Weights of a small GPT-style language model, trained from scratch on English Wikipedia.
Size: 19 layers, width 96, 2 heads of 64, MLP 384 GELU, vocabulary 2048, 2.54M parameters.
Architecture: rotary positions, no biases in attention or MLP, tied embeddings.
Training: a variant of Adam for these matrices, 120M tokens, 7337 steps.
Each number is 200 + 30 x the weight over the matrix's rms, rounded and kept within 0 to 999. Layers, rows and columns count from 0.

# layer 7 MLP up, 384x96, rms 0.077, rows 31-137, columns 64-95
195,173,206,220,248,195,188,195,202,259,244,170,212,189,232,172,206,142,182,207,263,207,229,251,202,202,155,190,184,156,170,191
212,185,212,155,216,170,202,187,211,167,216,216,191,202,218,199,173,193,189,179,174,203,216,209,186,248,187,208,142,219,200,247
198,163,180,239,193,130,272,188,191,218,240,208,200,151,221,195,245,149,180,217,136,204,210,175,219,195,241,197,151,191,203,193
233,228,208,187,317,244,182,159,208,216,193,214,172,195,256,189,200,193,196,195,213,172,267,252,167,179,221,215,172,248,230,178
200,167,180,190,191,173,180,220,202,220,199,229,250,210,231,222,217,178,162,245,189,273,185,148,198,213,207,191,186,195,195,207
199,126,224,192,249,183,197,175,181,205,196,158,255,172,208,199,216,224,200,198,175,176,190,171,217,184,229,158,222,203,200,185
213,170,168,185,210,228,216,173,249,246,207,192,203,244,231,228,209,214,219,195,214,147,203,211,224,211,161,209,171,252,180,201
206,184,184,157,195,151,193,202,178,166,202,151,218,161,209,203,198,198,174,252,152,197,175,184,187,231,214,176,126,229,217,203
206,204,243,162,214,215,214,191,170,204,185,150,162,173,250,208,182,152,230,226,209,190,172,170,252,234,218,216,197,181,191,211
233,145,226,169,256,229,143,136,173,201,230,218,268,200,221,179,190,246,197,134,157,164,245,241,192,162,232,199,150,237,222,232
216,145,206,199,242,208,162,181,272,210,210,224,205,189,256,217,186,151,223,184,200,231,192,182,241,201,170,144,216,216,220,189
203,194,221,158,222,153,209,189,193,222,168,264,225,155,234,222,207,154,271,200,140,208,250,231,192,235,186,170,178,248,225,245
222,189,198,162,220,181,247,174,201,225,138,178,160,210,229,179,215,197,179,234,159,175,180,178,224,260,179,192,204,199,209,219
191,242,196,214,219,238,172,219,223,189,196,169,220,146,204,251,153,165,195,167,220,221,167,206,198,245,227,225,177,180,202,191
218,188,186,230,224,156,145,155,185,179,190,270,205,164,234,192,237,184,147,183,198,131,205,136,195,257,204,245,126,172,154,267
268,165,209,183,246,140,240,193,198,233,220,190,193,208,257,222,245,206,200,228,143,191,264,133,178,174,247,234,151,155,204,261
226,223,196,216,153,163,201,176,209,209,181,239,215,170,205,213,244,200,184,228,194,218,189,206,191,227,170,210,201,151,192,213
262,184,240,168,209,180,211,208,184,155,239,186,230,199,231,228,202,208,222,201,134,225,170,233,216,205,218,205,168,236,187,216
269,208,216,189,244,183,259,206,189,195,218,195,236,184,202,185,198,193,244,238,253,173,223,178,195,234,201,178,191,267,226,172
222,156,200,147,210,163,157,194,154,232,169,231,185,189,217,226,255,162,175,220,168,205,160,155,201,163,199,197,179,186,192,237
188,198,167,184,220,178,246,199,211,266,227,168,158,192,174,189,181,192,182,202,213,219,188,209,211,261,215,215,199,219,128,222
271,187,164,192,211,182,178,135,222,209,169,202,194,162,178,192,221,205,206,179,158,213,208,199,251,191,140,233,200,200,219,196
235,180,221,214,217,199,237,213,215,237,214,195,208,207,238,204,187,136,214,213,211,195,178,231,263,232,157,261,186,199,194,194
218,154,218,173,222,223,185,187,192,232,179,210,200,175,189,203,219,191,189,219,152,236,242,165,246,163,245,183,156,212,195,244
184,260,194,180,243,180,177,167,223,160,211,186,205,139,194,216,174,178,173,196,167,230,175,258,193,195,208,233,216,217,238,193
201,226,245,217,219,179,233,196,219,181,152,248,173,209,218,176,226,156,297,220,226,194,186,219,213,202,220,147,183,238,204,217
197,187,205,197,205,161,210,217,215,207,242,163,218,171,204,128,215,226,193,229,207,204,187,185,212,197,264,200,187,183,234,209
198,162,218,142,233,177,220,162,181,197,182,208,192,197,207,258,226,144,186,212,114,198,210,184,224,224,224,198,178,195,204,192
145,188,198,195,183,221,203,202,221,198,242,190,216,191,239,207,182,234,300,228,184,145,217,214,191,195,159,219,216,275,241,203
213,201,237,200,190,211,225,173,182,206,223,220,245,189,220,210,186,221,200,158,157,218,178,231,159,207,187,212,182,229,220,227
219,220,198,220,213,243,183,164,186,226,174,180,154,191,188,191,229,169,176,203,151,217,259,246,167,209,208,172,191,193,217,219
167,192,283,196,239,204,139,174,242,252,171,198,208,224,245,273,183,188,240,215,153,217,259,184,219,168,178,203,184,200,178,223
177,217,204,173,203,211,168,209,187,209,203,243,190,192,215,223,187,194,185,213,182,232,221,189,196,242,160,153,147,220,201,273
235,188,228,176,232,133,198,190,202,225,225,239,188,187,199,225,167,193,169,146,185,182,187,235,233,237,192,228,194,230,256,224
218,197,167,214,222,227,184,167,221,209,193,205,212,188,179,190,146,190,167,187,198,183,220,207,255,244,206,204,208,186,169,200
236,159,203,200,233,142,187,170,189,168,234,197,196,231,221,245,210,165,154,167,172,182,175,201,159,169,213,206,184,235,229,180
170,202,162,197,232,173,192,202,183,230,215,223,180,140,177,185,123,198,153,215,199,223,194,187,179,211,176,225,180,239,211,216
167,202,173,152,204,146,225,141,234,179,172,197,188,142,206,200,173,166,243,138,226,231,211,185,181,255,224,142,200,253,226,244
133,165,205,161,229,212,210,167,185,175,175,222,213,175,208,219,184,221,177,212,211,222,203,192,223,227,235,213,173,208,210,196
207,203,204,159,193,138,185,130,215,220,222,166,206,196,253,204,239,217,216,210,209,224,205,206,184,198,191,151,187,234,161,161
213,177,195,182,215,174,238,185,201,182,197,151,204,186,201,204,195,207,225,158,188,235,195,211,164,200,209,147,201,248,240,225
176,205,206,205,210,200,191,204,219,226,206,214,222,172,204,183,185,156,174,210,175,208,171,137,217,228,199,246,182,222,262,225
230,235,171,174,230,143,172,141,253,165,161,203,166,176,191,240,207,197,182,151,166,187,209,198,216,204,231,201,207,243,252,189
195,160,208,160,229,189,180,177,152,171,217,183,263,161,243,212,155,226,224,200,161,193,156,180,225,171,208,176,199,219,188,209
228,247,261,157,235,151,195,211,189,246,207,213,204,156,253,208,265,191,241,245,215,162,187,236,209,161,232,191,169,171,253,222
236,225,217,232,223,168,187,156,241,181,159,188,202,205,244,180,217,191,173,273,180,190,220,206,210,240,186,205,191,208,250,217
203,201,225,165,219,230,202,174,211,173,147,170,222,146,193,199,173,195,169,172,186,203,201,149,211,191,173,194,191,248,216,167
224,174,211,211,216,218,189,214,266,241,189,190,187,155,211,189,153,166,169,146,223,190,253,177,198,218,203,167,226,240,223,225
193,191,222,228,209,196,153,180,164,127,221,216,173,173,206,246,250,161,154,229,195,162,203,187,182,246,214,250,172,211,243,223
244,181,188,145,244,227,192,139,217,210,184,128,233,212,254,195,166,177,229,216,202,210,212,188,195,186,208,188,211,248,182,185
190,249,209,186,185,184,214,163,172,210,150,196,225,172,228,221,219,205,190,221,210,254,196,167,220,204,203,178,185,231,165,236
278,186,141,188,226,200,207,191,165,196,190,190,246,189,222,181,208,204,204,203,206,191,200,161,232,215,191,230,170,256,220,240
187,216,196,221,229,227,230,190,213,233,224,125,194,175,217,168,169,179,172,147,208,191,219,215,223,228,200,254,192,204,215,189
248,165,215,121,229,172,170,173,160,237,200,203,218,166,278,210,203,155,204,200,170,156,257,241,202,201,205,195,190,248,206,268
216,185,215,181,211,191,197,209,200,230,235,199,182,177,238,218,178,193,197,172,159,200,143,148,251,214,252,222,129,193,204,227
186,174,153,183,237,223,168,191,187,196,224,188,222,189,226,211,150,229,213,213,156,198,214,217,280,230,186,180,212,272,217,206
245,206,216,192,260,175,221,200,180,221,191,197,172,178,207,222,205,187,208,227,199,195,234,172,260,202,190,192,175,222,186,194
255,184,184,202,277,198,184,218,167,261,205,212,164,203,261,212,157,174,264,249,149,162,189,246,212,189,226,174,160,218,221,224
191,202,179,185,213,186,178,203,188,176,222,254,201,184,210,194,211,182,195,243,142,189,238,217,228,231,179,219,202,259,121,238
220,187,189,233,208,199,228,218,151,211,182,189,196,196,206,159,243,152,172,261,211,219,168,233,252,238,224,205,164,182,225,207
218,227,195,199,206,188,238,198,211,194,202,153,174,177,230,209,207,236,171,199,207,228,192,191,204,212,264,192,175,195,239,207
225,196,208,198,207,145,210,203,155,168,236,188,192,187,244,167,184,253,250,231,171,185,165,182,230,206,144,209,196,259,224,237
240,183,164,185,265,217,277,147,164,216,189,187,262,178,188,166,167,191,182,190,190,171,260,212,183,214,155,238,217,162,164,186
248,192,161,192,209,235,182,214,227,154,231,177,186,143,220,183,152,183,211,208,157,178,203,185,204,226,210,191,189,227,215,191
238,199,205,187,214,215,200,199,206,155,165,203,197,199,231,242,186,187,189,226,170,200,211,192,220,235,209,207,232,198,225,228
227,173,164,204,208,228,197,148,224,236,177,219,178,207,194,203,177,206,218,192,171,149,218,143,192,200,242,175,167,239,235,270
235,191,185,161,203,116,166,173,215,228,209,233,243,186,203,197,270,158,200,189,202,175,210,220,226,200,164,179,181,191,236,239
171,176,233,189,189,173,238,173,206,187,219,187,142,162,210,188,183,193,134,198,151,212,272,198,218,180,226,236,133,195,258,235
190,216,245,203,240,200,208,178,202,196,160,197,182,162,186,191,163,172,193,185,146,179,176,194,212,244,226,186,177,188,176,201
191,174,172,159,210,165,204,192,202,145,203,213,209,192,204,204,174,197,172,193,199,183,217,206,176,235,196,196,173,234,237,196
275,205,233,133,180,148,191,223,192,275,265,182,232,198,243,206,203,213,235,259,186,216,192,213,206,174,177,157,208,204,294,271
216,208,151,151,237,231,211,157,191,191,200,246,192,198,227,229,169,237,180,200,198,140,193,148,155,223,218,208,191,190,211,194
222,235,202,208,229,245,222,188,248,205,141,179,179,164,235,205,210,189,224,164,223,172,195,187,238,180,162,200,233,205,238,217
189,186,249,223,217,180,228,176,216,228,193,234,237,179,180,162,239,188,221,235,166,206,171,189,218,216,233,159,202,175,242,204
202,244,211,160,223,218,199,183,184,150,182,166,192,209,183,262,195,191,205,221,211,194,233,181,215,253,239,185,209,208,187,211
214,183,222,208,204,186,184,150,214,193,190,212,195,188,244,204,221,195,209,223,188,217,145,195,239,191,265,164,198,226,196,268
240,149,184,206,182,199,216,180,208,198,184,227,204,215,197,204,184,156,222,177,203,165,195,230,212,193,226,229,207,205,164,159
213,158,242,169,171,160,178,210,189,191,261,237,230,173,205,197,169,143,275,223,181,167,121,225,259,180,174,135,158,261,211,195
192,239,185,169,255,207,156,235,141,202,222,202,248,191,233,181,225,199,176,156,154,201,137,160,190,187,257,181,191,196,188,214
181,187,202,238,219,149,140,142,204,207,203,246,248,213,214,214,223,198,224,225,216,135,172,176,188,244,183,189,208,172,207,179
221,219,155,176,255,251,204,154,208,175,155,183,195,180,198,274,221,169,217,250,195,195,206,180,198,191,259,176,201,186,250,249
182,204,205,199,219,166,203,197,159,207,224,223,235,201,231,215,218,152,221,177,214,223,231,191,176,225,223,176,233,219,172,219
189,183,178,230,182,221,239,171,183,218,187,190,225,180,207,197,192,238,191,209,190,191,214,202,181,211,186,168,223,193,193,172
204,191,201,189,210,184,229,152,176,198,186,194,195,201,256,229,226,278,220,174,211,167,260,226,205,248,181,238,225,177,180,234
207,199,154,157,222,187,203,166,187,224,245,239,208,195,272,180,225,167,183,202,198,240,206,232,183,224,182,158,209,190,144,154
221,198,241,176,210,133,215,215,217,186,196,180,195,199,250,192,202,196,206,180,186,207,184,168,232,226,225,237,221,199,226,274
201,154,194,167,182,257,172,187,140,205,279,195,245,197,222,220,157,160,183,191,185,164,202,203,227,213,157,190,232,205,195,222
173,186,219,188,223,277,231,189,152,182,195,290,212,147,221,162,166,174,197,226,189,190,271,252,180,226,174,198,205,288,195,220
148,218,196,205,210,209,158,180,222,226,188,192,209,162,191,239,191,168,162,244,208,177,153,154,253,252,199,210,180,207,210,208
224,145,242,164,201,145,188,197,171,215,212,158,179,159,197,222,154,226,247,183,157,158,181,200,171,217,202,190,169,222,242,185
233,207,167,205,226,196,258,205,213,212,212,141,228,141,207,253,182,164,171,231,199,266,188,181,282,245,213,197,211,221,238,208
187,200,219,190,255,195,191,192,158,210,156,191,211,188,214,232,230,189,217,226,187,159,182,198,220,212,217,204,200,219,178,210
231,221,231,185,226,214,189,163,193,170,173,176,199,149,206,176,177,189,172,220,243,224,195,211,185,206,236,212,225,227,218,168
196,214,208,211,211,224,205,215,193,169,170,205,188,186,253,206,216,219,189,189,245,235,181,193,184,263,217,183,204,181,177,213
222,222,178,253,208,214,184,210,185,254,183,178,158,231,204,178,168,180,174,233,186,196,197,238,241,203,182,219,188,191,186,256
207,177,253,193,205,202,244,173,239,177,211,195,173,252,241,250,177,154,231,215,202,217,183,217,202,233,174,202,161,182,213,230
213,197,205,180,214,185,145,175,265,205,202,173,162,208,212,196,214,184,159,151,148,218,213,182,173,235,249,152,245,281,175,219
177,181,173,219,238,213,192,166,232,204,174,177,223,191,233,208,259,197,152,210,213,206,267,161,198,170,272,201,166,223,208,227
239,172,202,163,219,218,182,223,181,206,238,202,222,132,183,280,216,170,199,184,156,205,225,216,201,177,242,162,237,228,188,204
203,191,164,160,205,225,211,227,171,213,224,226,175,175,196,265,197,138,218,208,167,240,196,226,233,186,180,209,178,163,172,235
225,161,196,144,239,188,139,183,219,191,237,216,191,195,226,205,209,190,156,184,170,228,193,179,194,215,229,208,179,243,229,257
216,180,235,203,211,193,208,211,190,207,212,213,201,198,204,229,207,217,165,134,209,193,212,194,222,201,228,235,223,211,184,203
226,158,214,175,202,178,195,154,249,201,265,198,204,173,238,170,166,105,136,214,228,176,194,200,192,239,173,295,145,251,215,220
230,194,265,170,212,198,188,168,270,169,187,221,226,203,202,209,201,152,253,179,203,225,149,219,218,222,299,201,208,252,211,252
176,194,171,234,210,173,185,167,231,210,191,217,217,219,233,189,214,188,209,239,221,175,225,194,203,196,153,223,187,195,197,216
242,194,214,164,233,185,226,174,204,183,172,120,254,95,227,176,214,178,234,174,154,194,143,196,197,225,271,202,230,169,232,229
190,152,168,186,223,190,201,177,176,205,182,245,196,202,234,191,193,123,179,175,225,183,170,242,231,169,190,142,201,251,209,259
# layer 7 MLP down (transposed), 384x96, rms 0.0767, rows 31-137, columns 64-95
190,180,211,188,150,217,198,214,315,186,213,151,206,175,176,156,233,190,166,195,139,184,193,159,198,205,240,145,169,251,194,214
194,204,193,203,196,188,231,236,192,203,260,197,178,189,209,194,234,192,157,211,193,268,173,210,198,179,213,188,224,205,211,178
230,197,190,222,235,180,167,203,213,229,160,174,196,166,201,228,233,232,181,208,171,212,197,198,180,254,179,210,178,163,156,210
201,192,277,190,122,170,221,266,211,214,229,203,200,196,213,182,290,223,201,174,215,209,174,174,164,185,147,236,221,210,169,131
224,192,180,205,153,204,222,184,195,192,232,188,151,214,166,224,214,217,213,219,231,184,188,231,162,191,206,192,251,197,242,169
192,246,180,229,188,132,213,190,186,215,216,229,215,225,258,223,205,215,227,180,226,208,185,205,188,239,166,212,216,195,195,185
249,175,150,230,193,213,257,183,157,256,196,231,184,225,201,178,180,144,185,175,155,194,188,177,221,237,174,187,191,285,247,210
180,144,176,155,215,190,234,229,218,192,145,169,203,239,173,246,244,201,164,208,166,191,246,284,140,172,235,198,168,212,220,247
202,221,144,228,214,213,163,160,219,206,218,198,214,198,236,181,197,193,167,178,226,192,204,194,207,208,182,187,191,188,235,233
184,231,193,183,168,167,211,207,243,213,162,185,176,171,202,191,194,189,203,145,247,231,168,192,196,259,223,194,207,183,192,194
186,243,200,209,198,234,214,208,183,167,210,209,224,165,202,186,228,195,220,187,199,235,217,182,254,149,141,184,219,252,242,222
203,234,203,190,202,224,261,175,192,161,195,152,185,193,169,235,203,198,227,212,191,218,193,192,202,220,185,195,234,216,176,198
141,169,161,213,190,248,190,144,195,258,236,244,197,154,241,196,183,180,189,132,212,210,204,185,180,184,198,189,211,248,220,121
207,236,170,223,175,200,155,200,154,243,249,259,179,251,236,159,205,211,203,187,211,236,191,216,164,193,169,245,235,189,201,196
219,208,210,244,138,187,242,227,166,148,173,181,169,198,223,179,221,168,258,237,179,191,174,232,235,228,227,180,165,166,189,250
180,180,226,146,182,167,205,168,211,164,167,205,154,248,186,224,160,163,206,183,228,192,164,215,263,188,160,202,170,191,127,202
160,194,181,235,234,195,196,204,208,223,150,189,195,220,198,189,141,209,284,243,177,212,174,210,229,163,232,158,144,229,211,176
169,242,158,181,212,174,159,233,221,195,208,185,163,162,227,214,187,201,188,167,192,205,232,206,182,171,221,222,224,164,223,181
210,182,182,210,187,201,189,192,240,218,214,245,223,193,251,201,159,178,149,204,154,214,235,226,232,179,195,213,187,224,138,154
201,205,230,256,171,225,168,188,184,195,241,247,179,195,176,193,218,216,231,165,186,208,188,185,200,210,219,230,243,164,217,182
174,230,166,194,160,198,170,211,184,173,249,244,186,217,185,216,177,193,198,216,200,215,138,183,164,213,211,202,229,170,191,186
178,239,154,194,232,182,180,256,213,180,166,177,189,165,190,204,188,222,216,230,196,197,172,148,247,187,228,200,174,187,144,232
175,213,177,212,196,215,230,199,200,242,184,179,236,278,156,209,180,156,233,203,191,201,250,196,294,244,246,218,200,230,168,195
197,261,198,199,174,185,229,215,216,247,183,195,243,236,181,217,167,217,212,163,175,214,219,229,196,208,132,221,178,258,200,181
212,154,161,236,135,187,227,235,194,200,171,229,212,264,182,187,208,182,201,205,255,179,261,224,223,154,201,174,244,211,186,234
164,198,251,208,195,228,178,235,184,233,183,174,157,222,155,140,200,258,144,201,223,243,184,196,208,203,210,238,244,153,190,170
167,220,202,185,261,150,178,249,249,210,160,186,168,226,118,218,225,155,212,196,225,187,165,245,194,242,257,212,194,204,202,175
192,200,131,179,160,160,186,160,227,193,173,195,253,164,174,189,201,175,191,180,227,221,171,228,176,180,162,185,225,217,223,233
195,220,187,187,236,197,202,218,215,230,146,274,149,183,231,275,237,138,194,211,187,222,199,167,166,168,205,157,235,152,199,131
165,222,204,198,262,215,148,192,193,215,238,189,195,254,202,170,189,189,186,173,202,210,148,187,214,179,240,185,249,207,194,163
206,160,187,217,253,150,232,238,238,162,196,198,204,203,192,209,195,222,191,227,198,165,212,179,196,219,160,184,216,199,155,206
186,183,231,138,232,192,195,208,232,152,148,209,231,189,189,216,211,149,169,182,177,256,192,203,192,259,201,250,182,193,161,232
166,192,210,191,244,212,225,131,198,165,206,210,174,187,195,213,230,187,190,214,210,211,200,227,228,162,225,194,202,200,187,213
233,256,227,181,200,156,187,195,268,222,208,216,193,223,254,194,181,203,217,240,174,179,136,148,209,228,176,199,237,234,220,197
177,226,217,184,201,221,229,253,155,193,233,188,194,245,175,220,144,197,243,190,243,172,202,174,149,170,171,236,154,248,204,198
170,217,149,178,199,193,183,196,168,272,202,186,202,225,138,132,255,165,204,161,271,253,276,194,198,237,179,198,268,222,211,194
173,166,268,223,165,220,255,224,220,189,175,201,215,235,198,254,208,214,209,145,235,168,215,228,246,177,207,195,199,177,212,208
183,176,186,183,188,231,201,190,182,235,168,238,203,211,253,188,174,196,187,198,153,186,153,180,173,184,243,232,244,178,289,165
195,159,184,262,132,185,193,203,183,259,193,170,165,204,207,217,222,210,173,217,236,171,156,174,168,165,132,174,241,143,210,203
183,223,181,217,174,211,174,188,253,204,215,187,238,212,187,179,162,237,146,187,189,168,164,241,194,214,209,197,225,230,212,186
176,198,177,226,206,215,179,206,158,205,192,157,198,234,199,186,201,226,182,217,230,200,193,219,206,232,193,210,251,231,203,181
175,169,173,184,203,187,205,206,227,175,165,226,243,229,169,230,225,219,195,213,173,205,188,215,169,171,199,184,222,154,176,222
229,265,241,232,185,181,185,234,185,192,230,175,248,186,161,161,179,170,187,247,167,245,193,182,197,160,198,242,206,193,128,207
138,217,134,172,218,173,211,211,236,239,178,182,250,186,220,211,163,172,215,177,180,208,147,232,222,188,271,173,205,198,219,205
220,149,167,214,174,212,187,174,256,220,180,191,166,209,196,164,211,185,236,157,130,186,142,152,200,226,207,159,174,213,202,157
184,246,168,145,198,191,196,221,222,228,232,185,207,178,226,162,231,161,174,244,214,261,216,207,216,185,186,253,167,187,247,129
135,191,156,218,176,189,210,212,171,214,215,185,251,207,189,173,208,153,230,176,190,151,199,235,237,216,208,219,236,216,207,242
172,234,185,177,202,189,179,182,183,230,189,176,171,207,200,207,196,169,166,212,203,211,200,155,161,216,176,209,193,228,177,179
160,204,183,201,170,248,217,225,245,193,190,167,157,207,154,176,207,221,208,160,176,182,189,193,186,183,201,215,203,197,198,187
189,211,183,167,187,221,202,194,217,219,153,228,224,254,271,209,163,262,142,177,192,171,197,227,208,229,212,213,212,196,225,214
193,188,176,208,199,207,239,183,250,185,222,170,190,207,144,227,177,211,227,170,179,180,223,214,239,244,257,199,168,195,186,204
173,204,269,183,143,225,215,253,184,171,193,176,193,262,179,171,174,229,197,177,171,197,230,218,179,220,210,231,208,172,217,185
162,214,201,198,189,196,187,190,152,178,181,215,209,215,124,189,165,231,230,222,169,226,195,231,147,127,225,216,259,207,152,181
251,162,184,219,177,201,199,201,174,202,225,209,234,172,144,144,144,202,225,185,183,218,197,172,229,240,205,185,197,176,187,184
185,196,215,237,179,188,190,218,202,180,175,189,195,249,217,146,205,243,156,165,225,199,247,159,206,166,210,152,169,189,221,212
191,218,208,211,151,215,203,223,213,210,224,193,145,168,191,185,176,211,168,174,237,153,137,139,198,142,198,190,203,174,170,220
142,204,192,198,196,176,221,211,217,202,191,217,180,183,168,205,195,224,168,194,231,205,146,212,194,210,167,184,222,147,145,193
162,183,216,163,199,180,212,201,203,248,131,216,191,226,201,173,200,236,207,169,188,200,196,209,148,131,204,248,184,218,155,151
216,185,232,183,211,182,205,211,145,231,219,193,205,183,226,167,191,235,212,168,261,210,200,183,216,155,185,228,212,161,204,187
213,186,216,236,187,217,217,204,190,188,208,145,118,173,199,258,211,206,193,258,185,205,184,241,217,145,192,160,225,212,168,185
153,195,218,201,148,172,209,207,211,183,171,181,171,233,143,276,204,239,173,238,198,204,189,242,172,174,182,212,217,148,192,221
166,217,158,252,175,168,226,193,201,163,183,192,203,150,229,207,171,179,212,207,220,196,123,252,183,130,217,206,239,182,191,189
205,178,184,236,177,196,240,180,176,232,175,263,220,169,160,232,238,224,161,199,211,234,169,197,230,155,201,175,191,185,162,185
187,222,155,236,193,240,206,155,123,213,228,230,171,207,215,193,192,184,178,200,128,252,240,156,175,271,194,186,213,179,225,174
193,223,188,180,207,237,253,183,183,176,156,224,220,204,179,218,189,208,157,200,250,206,199,186,224,193,202,176,180,210,165,176
181,194,234,264,185,177,191,200,225,184,158,201,209,196,160,212,214,180,138,186,268,216,224,159,215,184,204,204,211,217,221,197
231,180,179,193,176,238,257,195,130,192,228,152,202,228,183,245,212,201,200,263,241,162,170,245,177,230,215,237,157,203,238,177
297,103,271,182,196,211,236,155,215,190,229,248,158,173,156,200,209,234,170,245,176,165,217,196,241,210,152,203,171,274,187,156
155,230,200,216,196,195,227,183,162,211,233,215,215,253,231,211,195,183,183,208,219,195,216,153,181,216,184,230,254,169,213,130
198,215,244,247,188,199,192,200,164,192,235,193,191,206,219,176,194,174,203,201,194,205,173,202,260,198,174,184,248,193,219,236
212,230,222,138,187,175,268,246,229,177,200,223,159,231,199,223,239,188,186,182,177,264,247,185,202,243,210,200,210,190,215,185
169,242,198,215,165,215,162,235,136,185,166,180,216,152,242,181,189,187,244,178,199,184,174,212,166,197,216,147,209,241,217,259
197,217,227,225,163,201,213,216,216,243,259,181,253,257,231,214,218,251,209,181,141,160,221,173,156,186,110,199,212,179,194,203
190,146,232,245,127,230,204,213,205,208,177,165,181,212,174,229,196,198,172,191,210,166,223,249,223,232,199,179,229,225,240,206
191,214,152,263,137,186,190,207,153,211,204,243,213,226,219,222,217,221,220,185,242,179,211,193,174,164,180,178,226,210,151,200
193,270,188,197,222,207,204,211,177,163,184,219,214,216,149,209,213,180,202,238,180,212,183,189,164,178,257,200,175,153,198,201
181,234,209,224,215,213,222,227,195,188,206,173,212,231,150,172,195,244,204,205,234,234,215,186,182,179,157,184,178,126,170,225
232,240,210,222,187,237,186,246,179,159,148,152,226,258,214,177,170,163,203,177,211,250,262,211,145,175,226,220,227,202,229,173
210,191,156,163,219,184,234,189,217,177,177,237,220,195,226,197,213,189,165,198,246,222,201,202,172,207,174,202,242,240,241,161
276,212,201,226,188,233,184,181,175,210,243,190,170,197,179,173,196,192,203,183,232,204,169,238,159,202,205,179,208,245,251,219
174,157,230,186,175,242,230,214,218,140,174,218,128,185,166,204,190,224,189,184,216,175,222,171,238,196,162,143,179,203,204,188
188,147,177,229,201,237,207,235,218,221,167,188,242,224,182,229,188,211,203,162,193,181,189,199,209,158,220,200,239,194,215,169
219,199,224,167,204,174,216,227,215,204,176,187,174,195,188,201,200,161,205,202,221,197,201,188,152,229,215,204,180,160,209,266
123,265,172,139,195,213,213,212,234,188,146,148,200,217,192,257,238,217,232,220,193,141,191,260,224,199,236,207,266,193,164,145
139,185,202,194,190,221,164,194,257,209,229,292,198,224,176,194,214,192,176,216,222,201,176,195,297,184,192,214,209,153,262,205
259,216,202,223,213,203,238,207,241,221,169,164,198,194,268,201,205,149,197,170,204,219,201,205,175,211,158,217,171,175,241,156
286,228,176,244,200,162,211,222,209,196,200,257,214,225,201,163,192,222,240,215,160,243,222,144,175,228,216,185,224,194,219,192
151,210,184,259,229,224,205,220,220,130,162,200,156,172,206,204,217,184,217,201,203,242,171,182,202,236,140,216,176,240,162,162
193,184,247,209,182,259,206,176,171,174,237,195,214,196,173,159,201,222,225,206,169,255,183,205,218,175,184,213,219,190,187,188
164,211,212,217,220,259,175,212,201,158,208,159,143,198,209,192,185,205,221,214,197,204,214,193,199,168,193,197,196,147,220,208
189,224,188,214,212,163,177,164,133,227,257,239,206,216,261,204,198,193,182,172,223,239,172,165,200,220,167,227,219,232,211,233
212,168,192,209,197,213,184,171,246,210,233,247,198,200,205,216,185,230,215,172,235,183,211,185,213,114,211,195,236,185,161,221
219,270,166,207,218,147,192,228,156,173,207,232,205,231,160,168,196,215,193,232,191,162,174,229,209,187,194,193,206,221,207,238
164,214,167,191,157,189,252,200,192,208,217,204,174,226,176,168,210,212,176,192,205,210,217,249,229,205,222,173,182,214,202,173
211,196,212,186,256,211,269,206,196,208,231,212,189,199,102,193,177,224,226,224,227,255,180,192,199,178,168,164,154,250,226,149
142,231,215,232,165,193,210,215,197,169,181,192,186,229,211,230,199,183,204,165,205,153,253,219,209,159,215,180,207,225,184,198
169,253,186,206,158,212,244,188,208,229,194,211,253,228,147,202,224,190,239,176,201,175,160,175,182,180,194,183,230,176,221,171
233,212,161,168,168,151,191,203,232,225,117,149,219,223,144,177,155,230,191,197,236,234,203,177,222,212,177,203,217,225,245,214
165,204,164,276,184,205,194,172,140,195,271,221,208,229,229,170,186,253,217,204,199,214,182,180,192,231,166,218,194,171,197,214
204,263,205,222,228,213,224,204,180,192,201,256,189,176,261,126,203,222,175,206,212,236,227,150,223,204,181,250,213,206,180,188
172,185,228,176,152,208,218,191,193,192,205,184,209,242,266,157,237,161,193,153,213,178,196,144,229,174,278,197,223,221,211,216
172,171,252,180,184,190,181,220,219,155,209,163,182,219,193,199,203,202,131,223,259,173,194,166,194,218,217,206,202,179,207,201
233,200,177,185,130,214,266,207,201,193,165,165,163,172,187,213,175,142,210,210,188,221,218,179,193,245,167,197,156,198,272,150
227,201,201,230,163,216,193,169,191,148,217,253,203,217,239,213,155,253,210,233,213,179,251,208,173,194,207,222,191,175,177,192
239,201,134,219,205,189,185,196,148,208,190,188,231,196,193,211,184,165,231,175,219,203,214,239,143,217,198,189,201,200,191,199
308,165,231,238,165,148,196,196,169,142,199,184,252,176,208,202,224,208,264,156,203,258,203,145,201,288,191,202,224,238,226,144
157,187,168,202,207,170,237,175,185,165,169,204,196,196,191,275,190,158,259,190,190,226,157,175,281,180,238,191,162,142,193,179